From a checkpoint of a small transformer trained on Wikipedia: 13M parameters.
Each number is 500 + 40 x the weight over its row's rms, rounded and kept within 0 to 999. Layers, rows and columns count from 0. Numbers have three digits each. The size before them is the row's rms in percent of the matrix's.

# down: layer 7 MLP down (transposed), 1024x256, rms 0.0852, rows 506-605, columns 192-255
# up: layer 7 MLP up, 1024x256, rms 0.0898, rows 507-606, columns 192-255
down506 102:532480530487470490447428500477487513529538508461529473521427560551532521484575490472486516498512504570504464518402504478481496521451531532499470519503520486485505440531503486534524468478545529
up507 082:455422526521513563454488486492457516512507520492492555461497506508522536457460502430535482580525502522507514546432444544463471544544498479514499511611471491512516412510512426410500483455480478
down507 092:484530567536482464516470522479466465518537469545424456438508466469463484501524548505487436482568451471471437433512474471547554471491474601498543541478495540473545453528483474560490525559438547
up508 105:448526444504459425438456505494542561521455443508503488541481497458515517453507481531477513582473425442481548485483510550504472505435548471476499497491548480500451491466510549501483547519508523
down508 102:444533427488516487511479515482495474462472520549513513437462521545472505516441555486496503504496495553489497541471472450527557495506460533409547496529560510487482489548422454491443441515537456
up509 103:488496507470587501495574572514497541452443460438507506459457480555583530402477450508444415487452491535522485510508467520521452509537523488502465497502522500526512533496472531531579494545492478
down509 100:492519507468518517536509502493509462479484360466490509496573491434423462522497472557518485480453565525551485562443468486456509500503488500508559443470508532480525418487482518484491505544484449
up510 094:476501489534571572497507477450515437452432481487471502557517470503496505429575489494512504472550469534474444555457568532507437419466491460493520499538540510518631474494475421528544530443496497
down510 092:543528462485500510515518450479503511504490520509544503468500538483435495503491438528543477439505537477489469546517491501562531499560459577402447475515485573432467487564498521501465529539605514
up511 106:477497460574427488502471469493501439492520528464491533461482443452492505512519545498433482570507488494522530504420534519526512494463525512536490480436474574486524539491473514444449563515449487
down511 102:521491571495497532447442514483465513525439420492518457514512426428511550484490442439479468444556539491523540504508513520522477510492497533460481544527474457489540517493582457379508478532587548
up512 104:460507503544433544473605570475444504513471477519423549530501481480473512494526458547566512515557512516545518459486513581509519597504522610490528456515460567491436536466543482515531524513520596
down512 107:468502549490532448566450487502521553486515410453484517549437542481481448437471431489447492557450443517470489542480537426475455512517492526475491520494546517434528440496499530512505570462472448
up513 096:513481471542489558490564468512526520566422456470504458492508487537495570494472459467536570540520583460459461513517484499526496459514481507455462485456540472464528510527490550511605463455452497
down513 095:418434427516488474520472527463523404470424526511572497487445500486504490543541409517486510480552452585488509520521519469475522532468578469471499462519578564534494449432516545526495480498469565
up514 106:483484459469520553564539464516416499537489518573468435434438488499494525521539443534522498483550513543597551533509500509515509539526475515514475427478547533460473575492476516505508529492497496
down514 099:544531464463492452469496464420500552511462502414500482558493492505555513518516476528559517548462548462451549512509456431433569533555524579476463463564533473499526483495531536506415497466482490
up515 095:521485451464512522513481526524612505471473604439467467489441498497494474462411483438474464437521460461526526507529559457608498513527497511599507528489533535518512551507486414533500529513529554
down515 100:540473466535529582533510431500504504455504434551556480515445562540433455539590489480450548453496501510516541509497496521490514527459553497468451499505564518471464534507600552509476532528489467
up516 108:465509442480455570515502438521491511408440442500467544481490514576495544499509532550509504497409403463574500519537474543531475460467490518574583484424544495493486493461510532443461507566507430
down516 105:533519475542471544546493437480529553486463539479484483430480531474467560487486558438437565550496532506556444459473504520489518481487538474532487559485490523540548449528524555545561483500473520
up517 087:511543423479549503494514522499450502540458412480475549429579486403486548395449457493527500541502551463506479519510484506500462559496500528448452547494528528436465456508510468450523510450519522
down517 092:580538529452504493565470557474438479538534541483516482503419443426535482492506517442547515537548560491435523503480539517492471515429547493543451462537552462394458522532473536552516512446473564
up518 098:504580440523569560464482519523467500418511427499459466536427453498396498467481500544477493544484514535473470543511597461419498473466532491521473484474518500557543394526470435556491430505504445
down518 096:500548469426489515504477481498483562478481526517443514480509486503513480488521427522467493505518451606553523600544485479534542528478470514555458443506498506514455483589503514498484523524486505
up519 112:549505527491535552429557498487492457478481477494528499482459522450488510471505531552524468502580586475497397434459557539442511533516454518473507515448553568473546495487472524536517500491464524
down519 101:552525431501445501603496494604447490515558527498465555556514513554569454503476526531485497516577486506486475503485533535489505517573531401545546543561487492457538451433510548495540489532438509
up520 115:446495528540544524440523497589471496480531489541508518482496469470527458556489455481503478482535467586513493497563544578478509486521536484479466464527538541490495535551483529518501503487453503
down520 097:463524482479576534491501506457492467500547542525470516466503363545452459521490487504411435496481470460473498485487501507543503524512492456490415501471473534536488486457550504487446500511478524
up521 103:507492483445560509499556520508459454499526540520540482475554483429482531452500518509531540486535452547517484513462520511489507580510503511547508514397398444505506502481577492396489509489505564
down521 098:468463608529538524464461481532504507490518388513540526558502503491471515541525465484509588560518522582415500483569444425533527494454576429470512495516551519478476463534504536527511531417458454
up522 092:521545500476466507483491452510545427456445490431551566480428531531511536506495487578496568505568431531456509491581471516539500553545538542463465443541495503493528444449467526507506539534527524
down522 095:528435503488479483437436577485487462529510504503468510487597472540452449455529459464491513548526461466504449498540434514585505446503515479477531553512479513476521521474549442531444520595563495
up523 094:507537462492538486584494530531558590476520454490538493434518501472514444464506498448497521574510471515583495597552556579544487473533444434520508520478490479466532499472557461499531472490547482
down523 091:492515450521422465543552519503419531492494519494506466579503502538470531525482370531484516539452498508482542564468404526511597482530533500501489628566568522499521505528474537477507563466495462
up524 088:489501523422490480485570432529555506483507487471447486504522540578518562441528435517528537518481515499464467531538507518444611477579594467454457556512488500520542510508490542527467541527479472
down524 093:459478535525576456544486532535422527591444553456489444463501534439458562492541535543467481533513506528508468512474543489524496561512550514510482525512543524561430459481535467553436538544506459
up525 112:476472526527574537591523469541472515452457526530519549494465494443476554466500534505528478482497506539544540600541589485447584453492508509446585508476437476504510507530504499491491451472528484
down525 109:498527519466498488462500552503508479556471512488564540454582471523514515490467521482525475558569519530502499461443453454525493586492484463540483514539505498510481528461501514505479520479438522
up526 108:399494478504510479478487532544498534515535543500459431534553484526474439540465501536517495511522536577500503490493469521471413464454492483556443502530466443542564524467441498443507538466492542
down526 103:519446533511487443467428481488499540496504500462516497533496526527478487513497553513503419466573427525407491528462476515515511406512494466491520443537459567413464523567543574583490462591501620
up527 096:532507572588534436571431459516519439455553549525441475520563507484502509495531501460515542496483507502511518458507524533493430577509399524556524449436511514486530495442486515471570494504580559
down527 106:422485491468441547441525493515484495501417559564534489468512533486506483531488520488483550469454498482481500521478490486569471468485531497561440473465469477393453504461481563459499485412416480
up528 108:463485460556462436513479534428508542490487571582425489499542524533428515496469484524516522502510542561516451527424544511540496462482482518520483515522538447510463551501509449490553409546472561
down528 105:568492484514492431530574464529533448525445419446511497520499520528495485467438469562485589466487522468482432578536529469583511520509402539484464535512517503480442579562505535441518461490476519
up529 110:528427479461487510428544431489517369571550547559524496480517534443512521518455436533488455606489483507551531487530495514566497519451471512540486535460503544493493542465508531432516571459386478
down529 107:578513495449513542519520452555506513505618504458529533471462538578487512447427532576419471488475460492479466552513445475463555436541500443511481508519471504460464459484533512507487528471521593
up530 102:500440550538518485502544447515512543480502489480491480447415534450468570556506461501406542477515502503498439524498485538413548521539514506493474492558553532506570507495533521464532397487474568
down530 095:432505458450410564473529523534430552463453545511475496507541510516462493437491542460516557529515474453596492429521477489572488581507532487472574441488529535472483476513512492532543481490578416
up531 100:563456546490493546475389512493435426483485523510497501564424513537508510481453498506552487469488494543480555505510460470485439487466444519499508505460497560493519477505498511492555484506572406
down531 103:506475533489501450427488535488519505514487456490480495507506527559613496477541468588487546361508460525481541486499459473525545440540484472507456575516543537431552545545531430451500513446487495
up532 093:440483450488487599494502555456570558463384438558517449538478534509539501508483480528510557435438561445453546489531565542424482581519515521519547510498504517431462518474578444527567515504500457
down532 102:515563525565495515468498460498492504535545530528509524525468519510551500526501426515508495508491511439551531526539531441457504474456441450517484415557563510461493465562481598590517497454439542
up533 104:398549451540503517472495481475476479482577529521451543471541482463507499499543476465485521454553482536492493451498505441526469513509564540533436457427511564514514504483464507529490554515576561
down533 111:465515549517513575501634517516512511525507528519515501486538460488451530498522534530501531437496480532483562520461490486520519491434588500505487536456515501485488431463496505519528591595469451
up534 093:440442542520490482467441473504539529471466467548433457431417482531529489497529484459573488485538474568528519499497549603556495539431525463502576452593498510519523570454493489491546456426451559
down534 095:515500523614468470448473520545571506544470491473518437501469516486564479533531432447515475588465464370500519487529447464542532520510484517512481556475467506474520495509494482511492556534529463
up535 099:476521475440486491490527515486496558456494448447437425536530466546553520526538410519504463474539477569574463553476435511485502483510456514436510457486534532477429465461593444518491490502459508
down535 097:441537505489504425449457503501502488487466523522425447514512534475488543513493447547413472447494534544500497597549543423523476518492444533484474575454541478518503457488503494590414440479544578
up536 094:516461507518526497450445486519543492483511481534464552472461551515467558449501487514569562491612496489508485511372528562482459431495474583608581464426489548524515502426530512525560453497459467
down536 097:528496478405548466493536540612498557496465511492502503499528489455433447505509552537528504627544488517554514448551597512508512538445469470409463498487522445556494490561515477533457512536478466
up537 087:443487490415462475530465483435493461452538460459498591472483515507517529531472537398552577542490560485530502491548530406467515546545548436504503505447462509503552545525471508452453590538488474
down537 091:500473482455451491475465534532501527499468515510505474509537546509577526517522472467565545560518485535490463469507496483515543560476508534602466469530433507609393434523502493440461518457548544
up538 100:564461520490533536572521562541461528453494490444470471533473501542456487456475462494440465498522500481507568490501495555496544543488523489469539495507456477538480484469551424544490589525504569
down538 104:459438542438563478461481480577513459494541576502448457481473388484496532530471492512494518514521443510516471479504485472567585548470448582481443555454483513520487516459470477516458522586472488
up539 108:488421514494491475454454541501526495489508405527510474565551513427456555525561512469458537424493474540481489496477460577475525509531447501522477537555486530494468474485490459464537480405478489
down539 101:513576471560494426553564473489472481504539462465549528532481440494483513451494462545529502480512540480509529470517452465446438551465502501557517427475547430495506489494587548495500487483529535
up540 104:515478457476463579508491462541487546491506533507503495512500544517522448434507475555478467461550492476546524506495506485453506530452492629437418486514546494523498575512471504547487568543517475
down540 099:506538526470479486479438430385551459455512527457464541505447432484509469536533513376508533614531543498484473539541511462507549481532455499512453484458521456486592515467461554501557449468455518
up541 101:554477528564490544515513543475468478516424501472472530482545558571543497517510477505533508468463486514552486446418501496410463503566510454422528459578529545413465413560448462514528480489489464
down541 100:477582494449588535437534517494537542487533409452487511482480479535493509551434509504525523468456570480436509521525522534579563524496420537491501519432495489519471607418519532477466461529499511
up542 093:487436495482541542403448469510541435506525539515478556460464535440458525519447431437446563421527503543503483469478506486520513523450444467494490562504469543481503428454500558495520537465441458
down542 095:451463517496525490538438535526555503536450608506556480462510529532555438448379462533542497457517492515535457464430442452480461509448468463517502522467477446497492524436497508467484487551528499
up543 097:512520573546463485493475543504486440489501502502525465491563555500421536476533497493451486423477491529477468509539513492505477539516595554459489497573477525468461518467560530469468507565548478
down543 101:474468479502505489556524479491544493454458462445516544469455504420497440444457471458523542556543510484476479479477461535511440540581509526467529484510475503454477542504557456459448541558533518
up544 087:522557459493529507512510489490551520561523481550461409435501540499464500475506459514524508496515566520442595549441505436518550440490505531592569421494462521451459542431498566537498465499550481
down544 100:523460498490508450553423500504457429489521544490492519505496457503481453502528609452509537535464553490430540522509430443529512504495507522461416540431435492497544489477507573443499423467526559
up545 097:513514510498567501525442482513484475528508542548491485476522495461533497525499410457488545434538483392531515534483565546516461536568464404567544555473452530415521504483460497490449479541556536
down545 095:503568473548492515454549445497507491516495532527489510561486471520456526526567489479458493512502558522502555462444529471482474508548563450506432489518430508518511512491519456471554436490472525
up546 093:440553512544483530448513517472455525482547468494462531548482502458497570524465472499524488579484433492498511523453590495541517485433500435519496451515483465404525444524554510545491439491548440
down546 098:453467480538569481433503525561624562494524531510456506521507479515519463491478464514512546439479487531600379431530581512495552474523494469526537496538458443523496475487552472509543567444506523
up547 095:577534526485479444564536533486470550541495551430504490551510506508538505476501491531532395557420508457439443503497541503477540421518528569428474499499452624501534477492518543567457537546549494
down547 102:494483449525479501473431469526533544446476486480554521525484557456457508500459530532543517540536444473448485573544528481475478400541494514436428507475477441461495444479532554488538529404517424
up548 093:486521488502476531443496559456513507488502514490508490504406478465547488502469442447473469454528423525560472497537419503482542511474467480477490580589411420512485553503469521515548517483512432
down548 092:514538427460467462466480552478483538469483501461518452479458420498545534515511522549427493431529524532490485501532509469539511495509482459431526449543540468502495542542503431467475528509456397
up549 104:498457452501444491531427545529432568526432513434516497530498540474491515447439513528459451529474482544486427514591502452473462501426459453477557495527502418439541521426483483541537492387522481
down549 096:523486449478454483528500504525493445474536444447437516528591480565479435501583504481432467539495556497506546594480491495558537490514516440456551552476509492532454459563496453514489400549460553
up550 103:563484458547567507541523562459539515477472527511456488439501480479443485486494486558521458531470429544542485496446500502496406541524508517505496492470516448523414530500552478454500520402534535
down550 111:494552459448530453470469504474418549552469556477522470505461535421561503473537522538481573444585531457519448521454535533508500560493506501412501529483567497459475543557551619451508502424508534
up551 104:514495404532494495488552513457425524490520503451460526427562503505513474507501544486518571383565479454521503480529534501505530536507597502540470536567535559504492612496484468479514448503463474
down551 099:486367471514519531547530496532485566513584532479549452507528406491569526461554427557474474475494439489529522527530531484489460426541517472474447532507483504515450505456487519570536518465544582
up552 099:492475492478522510518484437568506548453506537423557532534427497460500475576490545473502531457485550536480516529520496472461495466481531522521525492471436480493426446576467441556523528472545562
down552 100:416488467488481488514491479501471550469472536473484466457514504523491519471567490515481446518511491483501474473510445491545536481465503472479546494431518604539562489498491470416485467463585522
up553 113:449451541513511467573536441478566488476491476438485531486545535527535430528557491490511444605418553574490549514453419533533533520466495449518517518503471481419481465494476531489476486456499465
down553 102:459507459574490417487536486457472484541540502446508535465504507549513491541548510483493482441470477491505401456491472450481517491549492533502528404541526495479511537541587519539516533471550547
up554 093:510491520476518540486511463469411470507508509558493500409507508467565538531515481527504437472479501525481527459494495457517472497552535463488493500495530519500453526535488402486469525409526490
down554 094:533485565517456514515432439519463509522464503509550467511438519544480503469460507483531449510518455540527474480477446507449520532476563522525454483470416512531519473493555524585504547533463526
up555 099:511426516493489481561470529511415549491487450514471431487481499562507462572538514436531535499503502483545528516397622462440481504504458542474503542452501494503414407487482521486470495448395491
down555 101:564483500508503528478500567488456504481539506513504509520517522507539481554469446448392459472445481524516476539534458562514490398411533475478544544570456497509532538509473485516475515526505482
up556 108:539548495517551453472536471462548506509509461509503486542538540460538558436511493530505479435413525494509502481508511482481501581441506523485501510431521479484515455464536486463458548496472416
down556 120:534529534523464448533429543496489485468588493448532464518473557493485554587496502509512503500496512538458574490418554542469547466526432477489525538478464544468483388490515531476436478538555500
up557 104:440485488555558465527473468456501515474447409504490494461477509425388479511507496488462599512532511430511551477442463548523528516567498587494492478479507529492520472515552439403493494475457503
down557 090:530399509490446498459498442570490596513418488509454507575540508503561470482528471486505497445491487516475520509516526430460516477434513448455505482520476530567517512519483530571508507546521545
up558 089:475458513482504480552457508548522540523490484559476456490434540489500499504502520444552544534501528553578489474532490559425520436477498519551438525503464448462468423540540426514514540479503536
down558 099:521464496546561513509461457515472488458499534429560543520489469495467489504512546585460449500533472491503497467557525450513462525457514479506575514459450492543456575458479546508543454549531490
up559 102:466472504534518443525521449495561463485459480506456508438521484485564496537502557516493488465577544524435475541473488575496440520503524469463537477435477508483540497527484429543576456566498513
down559 096:537495501442479476533505518512500473585488479499500444559549481535482556432531474504562470501423491504505496506533465534563438562559433496468488519514512417588493464420460519444522506511440504
up560 106:538542563517516503534450489533431471502590437461513532471485533478475448466449531487554518492479528488436584553475535544540426465551552549445449475568478480470462457449554458478536513478522463
down560 105:483470508502522542513505503519547479461499528486581448503479481483488446546530501524469483426539508494517413500464469490488460488488463459509495520492475579515550529467529434507513424550475463
up561 096:489509532534475512487420516485468478499541467573534474455484498522517528507501505575502501433469473510538495491523459523522474539587502548554500476570527478526467525519515509474529516508497508
down561 097:562468567463477477478498456446482515510460517534542503509552475537446488440539520455493536487465493470560536442491532512529456538499501502515513508492494467565520435488485484472508456506454443
up562 106:481458477547584524441473457538513442433540502506485486466550507483502506458492463471535532487473458494490467516482494497513530533466539520491541496549528504426533569496484416517501537425477476
down562 098:520527436478474483537504536599520513455531503434510463431529460526473493476525557489522515533538453475545495533524447576461548511468516482491612485381468534463488448518485451536515497515476580
up563 096:460572467447499483498519422532525553528487514476499583544562508504492591569480431478580473470487484501509513499465515453474579482540494425547485481491474511531512477545580502485474479487518512
down563 105:477532508524526515524472530545440427467479488554493567499543478534494480505479491592496514483500538456538477439459571466518403411468514520460481414437484517506490505485498618513557506501471493
up564 100:515488504472501540531549493418566509515553507483508494447523435406524471525497485492524495464412569551451536510518512455495522543548488626507460532527499421573446477492420547507500508522496470
down564 102:419454496463561487587472543505428533499503435558506515505459460483474487536491545544483481505564541491454466457439416523473561446472472482447480486450447510483514547503490499464545581516515340
up565 097:588550446428443557446538488525535475503504536497471523560552521440498548526527456498504393498448459529450426436498509469526458525486525536483493470443528463504544502497511468475477460536433518
down565 098:364493482480481455489503502556474488427498526504554537489516513482486465434480521537589525483542540534549521460543470475478501468481529442513515477506563507512483588460432535519467497498485553
up566 093:467539447493552462499552506522529552533536448505490463480535508476534484475476485420442494531476474456552555494493525561471484579490516521585455509505515542473459497620488483466580482585475532
down566 095:455485499482487476546594493489507483510453448488443512533551435473530510521495501492478491542531485413533475495534471434503468479527460597587549541496517519487432449487533506479511416520527493
up567 098:457482531527526475487474555434481522451471522434522592493474441450503535504511427463479494473482533541428478479476543552545516558510493545470530441470489479540512510506484545518509469534534490
down567 109:516524463508496485564568568592496541495468417516536427490531536468441478557539431504471559479548540495573483531440497523474495462456486520487407498496534476474473478448514535543487570486541443
up568 104:453534447457512558531504470538574621519447473547580507599500516544483524493482609443474505511486422476432501515518483420422478481509537535475478495508581461443473469497467523602486504530495410
down568 101:517510477482462531477499525435535496441472524496585506482494471541538448476469576480526535511449489449499456468482562516508430547523486444475414516582392484585503469505525475483471514533481430
up569 104:445471526493443499501449486487533434519524496514504511481510571542513479504469537428503553471501464502567539533604501565459575444492534457461470519538542559480501481545490557523475504471515541
down569 102:483489521437529528513582545530505524531569450513435525484486495556502519468553507528476453422461523526453528475509493434452488577501528495449568546494527462487546472505444383472526476499457528
up570 108:524544537490446481523471496506487483524592525503472465579543534451498547520490504464534507505493450517494534460541578558481478505505491559429590566490522446470546556539515521397467472514467490
down570 095:557458482541522468442485454453468527511516522557492435457404449451479507448480541514528470511524484412548532516492441460527456481475452462500447433550497514476531480459535453586553514476505396
up571 096:477536460522427590593590582498495498483569527448534460510473517576554521553569492506439468454412522466471522501491459526511521511520570414501494527537442485473591490485448533534456488552494512
down571 099:493486515517545508490504536554465460463468564521452512446491481443469436517462517465583470525549546553471467501499512559530477503454430500525597463538499514527532525521541552486560493546468512
up572 103:504523462486568528495507505465509543474414568538523503388549497566493480479505528544490505516472441512474508519465504583452480496442567568469485591522582491482526535541457562537469473470511493
down572 099:495486410445494588512506529487566474506539517491575530491454499475504494489552487535540490506455545497426586463444437532531571525488474519460449512518530498422484480482444581430551495470461501
up573 094:546520526457534477500529449464550566485418443507458532532549434479451504452479515457465501564526442523482461478460507445496488508523595538485467579437503513476519428545535451508494503536553508
down573 095:482529487495494417545528530527433467534531538500502496565498498522504566528561509539582538479497505499503424440426486572425437561532524475428528538542563593504516503552492521428501539499541442
up574 098:504462471486419430552456525463490508468472436521527468482485554476521540521459513477553445537434482496427454470531502499489512497534446513500502427530490480537508476543507474507510492481542504
down574 093:481547524493535577458507501464516503543504515452472508500484489499465452512479510451494502533517520490561511527454492540472609590492503508450467568501488482504516475512510492507509478483481461
up575 100:515399610568551458559512568517442464536433511545501460486465534465554565499514518451563545579514483453488426507484535505506538492461574586546505467517438518466503551498490553546570547485454465
down575 094:558495545540548487554476456541489519457490501450489510485566546512577559544509477511520573525571567458549492490549472462559524459435530556453497533470566454425503529517540536456478468518489361
up576 088:537485511551519532493540474450509501495471510537532508520519515540549438470528508524501454443574445541580508496544485484524500439502532475511448510467524566406544559482424474497548595540482521
down576 092:436443445565474460540560534518358502544465471504499473530558534521571507509407513487480453505455501490587475490430580496513557482440476564487504490486519548470511516507460518477498483479525464
up577 102:540529486525538479463470473501493496498470520471490458442469543500531511490520489536489533485518525503537512527539481565560496516480540537445430426534510420534522482552563482498543459492516521
down577 096:509490543553529530533466517566549463542565411550520529467497433493518529467520470463504486559486527504534451551485459428597571457484479509523466540483490430573524437414451460561498517491550477
up578 108:504504529531574523473535481477477528490457531488508487520522531488549487574497465477471468508466528467463460516503499491522527526417443505532547468537483572426461471556476521475550509507467465
down578 102:476478407490461489514438460486536524480473511479468506448513545596431511525523476534592565531533560528508540561487449456521490506508485493494568428458569495513444454483528455507540492501443465
up579 096:511568465527527555517469449552552541526493476516577510567560556450457450518440511485507518502521504506507427473497493537494492476487574462515487525477541522447403442512465457514535467395556564
down579 095:499561517491481476469515515528494414477516536480469523466537478527511511499573435473468488494529468525399494483492504478550454431536519539506458496478510496494518480510539557542431556569468543
up580 089:565552490508531515450472574545519562451487438517548557488457478488469488524465464414541513437436540577537465557488515527452551510491444507477486469496570467425494451500536509441497523492486410
down580 102:500518536511441541481516538552500474510523519493530439505490556540496504462469482456476463427475476531484481472519473509520552491532496458541465466531526526449516428525486533505438488445482465
up581 099:494445483507484438553468510476506389510489446547513502544537459470449525457538505516509508510494426504497477494540553469479458479518563440458532413470542497497486459517504419423538506565504438
down581 095:485488496551476470510481474435473535523485531508487512481544460500514427528526480476514468544473515520509538558506428435538499510478445523455483492438513492537547527475469524410455471509481515
up582 099:505462522460503591463562572566436512479472550502465480517529548464454473531522490550517539544558485493483518473536536458484527476449452433490516560528504553558523561528454494516487542497537458
down582 099:545573498555491534469464452568550502436469506516548518516497421531482550479507554484516484459560501555484425505520523534580468482490613520480630499469497476397477582534519531512530479498472504
up583 100:532447469517428514472383544455513471469451501520518459519552557527569468488432524539488444504544478493553492483462544534476478499473489433462510528451477416518443441534477498484471507506507451
down583 099:480486439532471496528421591458472510499459550509454467491527424537500485452488530419536506505489484427451460512483472448555435534515522517422409516496479469536469435489548498498453550535503515
up584 100:527532426443436538473544526510507558477472512474455496487459483480435443538457506489539449476505429489623480518514556484408460479542469484555485536514494513486548368502509515566521517473488436
down584 102:467509530420493536462605433439542522525479519503484522462510515514454591527533531483557494532520476591487429503522514479465424570419496462486492485535522585494505516513466512452535473474500497
up585 095:493486532534503502433553540458502489444528550443506566561525503507423512496519460366494488444565503459480511456516512493483464525488439463544539454482494517476485484468489427506503540493534465
down585 097:526394529514440471525495434451502502472508501574459547529517525475535487522462534475482541499509438492466453479451485508508569518523488504491522487558543497482511497504458557559488456502488598
up586 103:505505490529500486489519522526496506460477437475528419540547524513494520549465515514475558581549486495464452462503502578481507547532533584559429457490520548417538488496465526495507486478534474
down586 098:477550415549509440472486491481486469516487519473471399472523521475536448513528487440505487484472521479561564520474507489499495431483486465504477589465539522509502413438550436501502558586531538
up587 096:487513586536481526513526542497499513523506499468485538379510494427565489434463508562548493513481422578501532489549522449545421488455557549530507501523492533454493518469542511541520529484460454
down587 094:506540527491429495487524440469525528513502527498549465529536469462443487480564457535499532471498551504498603505407553483506491535440587502526411512499542470442556456438466535467541436426465563
up588 109:487515482523506418504522550544511463494422470490588534521529520469458611433525510474448537517585486488524511502520411466500486492478454478489501530559487454528495474520473452493495470508549495
down588 105:500440476459499480578504503440495574457524578486517505493478501504446531538527581484430482496547535581576450481608573447553498444419552493537515518533465538494517495518456482499481534518487502
up589 090:500464540467469524548533576515470515494619479485424500476503572450545523475536476561445503489583503476499511423492470483496525473534555515452451476433527562523511514489511416526515506468464498
down589 098:493512563474501517481471510512497488536460461552480556575463540570551534538497446539482537488496442513438509454512444513469516475498436483507490430407570540449471438528530558508430511463546503
up590 098:514474460457440504456565511498491542470480478548483456538465519458457529492544512476447503523469448498574538533416465488517521517521487516536550557456491494482536479491475516494504419534431532
down590 102:501486545553553496401505498475486452547495448528471490506535582547492424543465477451550499559527529505544545439559452490514518526516533517455539513531457469517473526472538501445460585462488482
up591 110:550473517530597510538485550500515457497482516554506479478455542481561510545505468489549473511542536462489536449437515474463481462526449549546482433540545586516511501520511489508560543527452526
down591 107:464438492474549524470379530509553570514488496535432557501478517518460470510440514486526545531494486493508502458471440491514454561445564494469515533510517513501471480573512521510497519498511448
up592 093:525534487551575434485559538492572450494470485477501511438506531461541554577469479459430407482441447435561452506523501500517520438494546488534466534482510531522485491543460502484446521551477549
down592 097:503472541503542493489488515466486421450499559583562453524471496490446412527543543463475505503459539565468465472425420517489527471523503492475467540553456545526537534543506564592529467536474486
up593 092:523504539491476477466464532557510608492462408423486520473514427502496534481557490459510457510571497514528419464492439517506456484538591462523494518529580538475542511566479555539442490452517416
down593 098:525533552450494535577528500517568534473527538467517514528568472514534501466523478421582498492564434445492528477527563528548506507462516490490468505573516541521462527542450533565501431498388451
up594 099:529528534473576531535517530410475574522525442512480467500466484549490413515480471511527494471459544513474491459513503549403494512467502475513528446505495542442541471443488451476577601475544502
down594 100:445470435479520484477544519493492534453578533478465477618475485494520583501480571500521454498532446534508489525463511484558490498559490529504507476427464512510505495465509529502459543479491476
up595 098:526506477511505538501480519416461561571465432529583495494441522512552459452490542490453446539539527578485557525449585545473547541493537488510519533572486494507494512536504451482445443438493522
down595 100:483485420496504539447449563443505442483530451488434545520563478495509499433493415498466470514509515489502511565483505534511488436515465500523493491457438511482530518503521459463491494502554494
up596 096:428535520495492471519428473427546537499390562526538573476535440448455602477477514515574511557471503498483529492527503432536504476507440441464522475503484462502514492494534470496580522446562534
down596 101:494471497518504493590525542552453483518544519570484496505515506518593460492456513552541455535554511586523501497496535473444488440458503459518512493527516514451393519492518469467518500549494406
up597 098:544495555437494512408568573476442529462524459427525572508490504571533526479516417466540493513524446476522545465469576458483576489492444493467481563481516480481471464447515539504538554431533496
down597 099:509512486537582552476532492512541569512404541440576463499509482561462535524499465467469494508516525564496516476505541494468573535518474518431455541497503573547527532452515493419501519517492538
up598 098:412518553467411467506500450444508546501431497480535514515471499429563462496458505496508604496517508553529555505520518434540480468520492562449511555518457555461473418468501468445481540507492469
down598 105:543464498470581524499500454532480500494519493411536536556522517496512508487536560452450478480488489521415505476540489555525506585519536504548557485451448533525497535489481439425488456503535481
up599 101:546455466465544495554466425426464449509524431499564477573453525499499471531525517463473507512509473542472574484550545496521543512532514605521496484492552527511479526438514465486449525437462454
down599 095:570573510485500460475535474636472490466487524546487490477496446507531455522545606478503532465500452507477494523452472496524570557526561528442547512546500437512436497458490475522526489521501536
up600 089:484511471512497459527565437518486444516561523472507471529528469509510500595503463483586480540512477588530475504450474532475461522470581498511519451442508481508508458486586519498566431538464561
down600 094:598491554547473497464450468515495511528456487564429488475531534509530505466500513431521468510479470464555554456504407512501618487529448530455521541533518526506498512494458556537441517531438465
up601 102:506514579474500578435531444592558485443487497511459582513447469505481496438549527426513468538546551519512515448544461535542489568500492533507447489466500502515554506510545528464496467473500518
down601 097:532485480472460470457499493450484446497498468466497491543591430487484466394551545499465517490409497482574564563520473467491553544533455436488474497547465563526498460471523465505512492528480545
up602 103:561478490545497438526439439488483521502484539558514428513505453494484493517494490494554452580478433534537475445480594538541404535419544527484453445570477561546500479506477560479505540479433564
down602 098:524474430503538499507509553479533491515552474486565560475469529544444533524439460519508492441486586426542499426467478470455485478521486562470491471503470430496521572531427553477448536517552582
up603 104:530507487482471437454452509523511455508542518451478438519493447501517461469477367480491571521450462460521449514477458543455483507499559544442420466500514513520527527499544529537551499509518521
down603 100:495489531500414491536524398524496554525444554516464469573426520474488395520589483540468562512553531464527543518520507476501582552491486508457539470512520496617470428479546510519539504454483498
up604 090:476576569530501540543499517482550520505510513553495423548483495481524519517483530445569503480487517465404508454537493604570533609567494586527566495544503503518561538486442487469532599528489472
down604 095:477488510435564626552536441494456444610439492534533538487546564528577565538489482488467515464539463442513463513462478481515476498495505434499563495509494420529579464545533470490500516463534465
up605 089:486548498500530513587559420480476539527456542521456464466471543459499491476472487517541465488499519511552525463494480531511479494433416485462485471523508527484477498492412515539475493485525461
down605 095:497519466576415529514559523482491504557548518441515498543510448505491514583516500458480506524492497555454534505479519507471461483534484456521526519570528487504456481511444474502480507548453485
up606 113:520448462525507483415519506466509510516516539453525536546467511500507520468502444414569490526454505541475501530503469494440392533502485445493562498467506553454516456388527537403449502473465452